Each number is 500 + 50 x the weight over the matrix's rms, rounded and kept within 0 to 999. Layers, rows and columns count from 0. Numbers have three digits each.

# layer 2 MLP gate, 320x256, rms 0.126, rows 97-104, columns 128-255
436474539492590485448504510482513570482440436501468496517460460611425529478444447428568507536533442466495507433493555529438537468556480499509525538508447469442479562527510534526449427497432470452489576538519440558505480514520519534576551497480494470367504497470581448461439399435515559437572511576513515584485460482634479478600577505485512487480500515402495558415500489503511366502578
470425485466470520499515500429437535560500440481517547557490565506422422522471488441540546480475527468563584450505481509427541475557440453470530480543524550460473512532508495522502483469515416437488466523521481598503452457536476518487542589483454494511464517555482452492469496456543363534642518547517535451594645474529493471444525484554490545513544486516537557528438506479480354483466
504407552434415472502504492470415506477435514448492537573512531534417482524429476487503514536484476484468492482518581520479515521545480518497472514464508551466492478518519462440447462488535514542563477405530550526533417495578510470517454560545515528529476504577482474533415509468512550441536524468481425602400484482466488538510420564543442448482540440501454492508498546477559448457479
449486416529525442503490456459431530497489522504487541545535475581517574550561595521461482510539453443503463543439512450504524563381425546534465493499554508682523439596498524536545502423438457455538520497493469473536439497579495583404557491464444532524453519542514555445472516536538561439516408512468503562570483482506491537487489569609442527491539423412482520526575493522497495445486
493591485551439480430579547498466473457491509525560539518511457559426509527450437473587492523523525499413510480495601497514475506464499490566490501476521574460469525523426532467469530465527512642561508415557396576445458617555558469443506488539552596494499416531468487437417505454518525481451520518501545460490503547515475497443444523500490428447495483518632449531488481484356560498489
580544450461498493472499463464547526507456569559510542573516497632472521475479438560511557527608561498436459501636482505466480444470561415570375510568501490421430515504457458588469442465437461469465503442487489566505456412522503509392525585503516496520542421483485472486527535491480559473433484496475520485545532518489531532555608400490540523583491435580423552424560489551515533653544
423495527481537486559507547479497490591486450445448493539559546517508498536499496409477518460533495498467502465473415517512509483504492514513477459403534551470513492629471492476605482491533529463478427518523459478510558524467423457410551513529439530530401444467506500501561513453440542604448444405523591445494453552442421494522471473593471508490532486508427554555551470491490526550459
501430504543620437541541487410497478488546523483485514461456531500447482565565408487431459394538514528405545567478434431522424479409487486507559590450507473510595572387471529439448541543487542506530639551514505512605466501482419472536549523451535574617436525486355619441449468609451583551504610585489463554513540454578598493596520487516448430521481521522569584461474535485492615549633
# layer 2 MLP up, 320x256, rms 0.123, rows 97-103, columns 128-255
517531466475501443521411475429467606471525383567531440402471423527474470448424520532451442500462523473464458534487440505465461478506490411495523600455467474441438581482477476523536515603516506406503571546526454503484572443522523394454618453536550556425503534461484501507544463435477541541463502494510558475460523465472532532485494491503569571527458472501494466509442516530471454601496
450556548458453499468479584450600514569470416540509407451507521618495447483416571499453518494468495529501595440460466541600455475479567465500547531537528493487490357445512482431520488460509523539533546527528381417524473518444496405506474561531455503482400441559525471516475508364407484600480380447590557512471486529546507506569369495577594413496550474500570451469525530484407534596435
557574480514510492475457528488507470543485498507606553427502487515461494510531490486499497485546559466614493498535510529533517568495492500497526428561584550534465496485449453522528496497481502407487453505457506562486547446464445481471566461475538414477563479521545458481528494501545457476492466479476546379634534484560464497497444494513507525516423508536517464475490535541507511559510
487414528497553455506468489446446549480528449530533433411523560547535516532464506532486484547482549496511492461561510529567467469589481510542440478480501426461488482496582543467520424510518499454473596561489435537525513527463455418522506483533454450487435488580478503508488573553519432569508548511479471490480446525615598500474548449577472475510411490551466488528520513458473557496476
486488487628444473535492495383414552488500502490525493572506476546430504496495581434511488507488512532352504528498566500519541475513518394532563486513457543473471497537476498511478417463464499580489472433532478526560524578544532440515581491446499532523497508508390472507409556431582499514489500513517507536570541552490518490552537523429527422534557458567544493457475501484447497518508
543475488559425553510530470520614559525458511471518543455505446578443510463504531527523567593519538425474480511515520467502491455504411530476531465517454556495431410504560445595480412571433553541440428403485462546494533474618603542481489606563464463486439441547541453526564561508483580500498537578454549463566502502434472539528577456538482529510505394548502552482583562466508470483531
572526514442471556477387473546512550489516537475477469437428573620535450515458508540544421545430544533486481514502582509522539571464597476502562491544527543384473406512426512496453565499482457504556595540574473546517416443506511411603548485528446450437543420475487558405425446532547502575460519426466490545468456462509525436500447591481451476512547547496472449523500494480539519494517
# layer 2 MLP down (transposed), 320x256, rms 0.0703, rows 97-103, columns 128-255
445499432509444551512519588500443379491554404439481458465574510418494494561532497514496457470509542451483524547499457510474578518521524540533524588472471480486552405593469506435560503574499500568497510499578472385501525477428513504501570446546430416608512497418420461455485522547474484506497422419552479503480523515514476428533440532492590565561585472605481468489586579448502494543422
515591583465441516505501421464500521558579477485468445431471440532474417605463596451480569538484474567497527544478476481473531534467475413479459531547592566444504459412584376473436539559523541563516489511445400474411469519434496478473482441484480517528445516452610489510514498438463478442593506468556514523419462476511443506560525559458552417502600517561500421484486474487526583510550
470516494508505515479552551432569415471530477469498477487559518516524455474625477496546547544544496567537462419387496504511505543511439413476433532459463630523495417482488480510574491544522471446534550528552557489473487467470600492509395471534483532493503517423511521421595520467523446474560450441486524418544542521446566523493546492444454562506556477497555447447501444500505600453456
501483489468563477424470431460342518485559484479470490406480480528502444482403419452541553483453473585526508444479540498582495469537440462489447466386517455522532425535515512507524429545511405485447485502426439558419551515482565458516409452466451456459530418476501498417469542589516479527495493492411503577382504531523476494472479450568501446548394470456554463480526582485517529488416
581505469508580546513527428526531569544484485531484493590456468500572485495539544447465464518535544513536540565471446499563460555474422457412520486487455476567447503530595453524481475546487501502566595500493589422532503414432446491481408581490361445473481494468619514450556510572563381466553618420430472564450487486511573580470518544479582523447557554524464436429463563514551505496481
484489564462528555533532577462437534572464426547534445481456505476510503488469529519542562517496581623466501550497462492478518481497489478532481510479553528408512502653509531498583563491502505598411641454484486583545502431554500573526556478440478548572567459499458504436550534505529525509543512511463575522469465472419484508461548422491557401550518496503471501544524492555503454530441
510564529539544450473424489488556544500497575533455568566393469529521471469430530589434454587435424399513563516540572467491558515584485488495485543527557431495437456483466489488455439508530484485585541500666622481492419532539506543608353520522486511462598518517487617496512411508505433533424470503464455539422490426455597541533434481475591529524473540468505520483456505456505474519539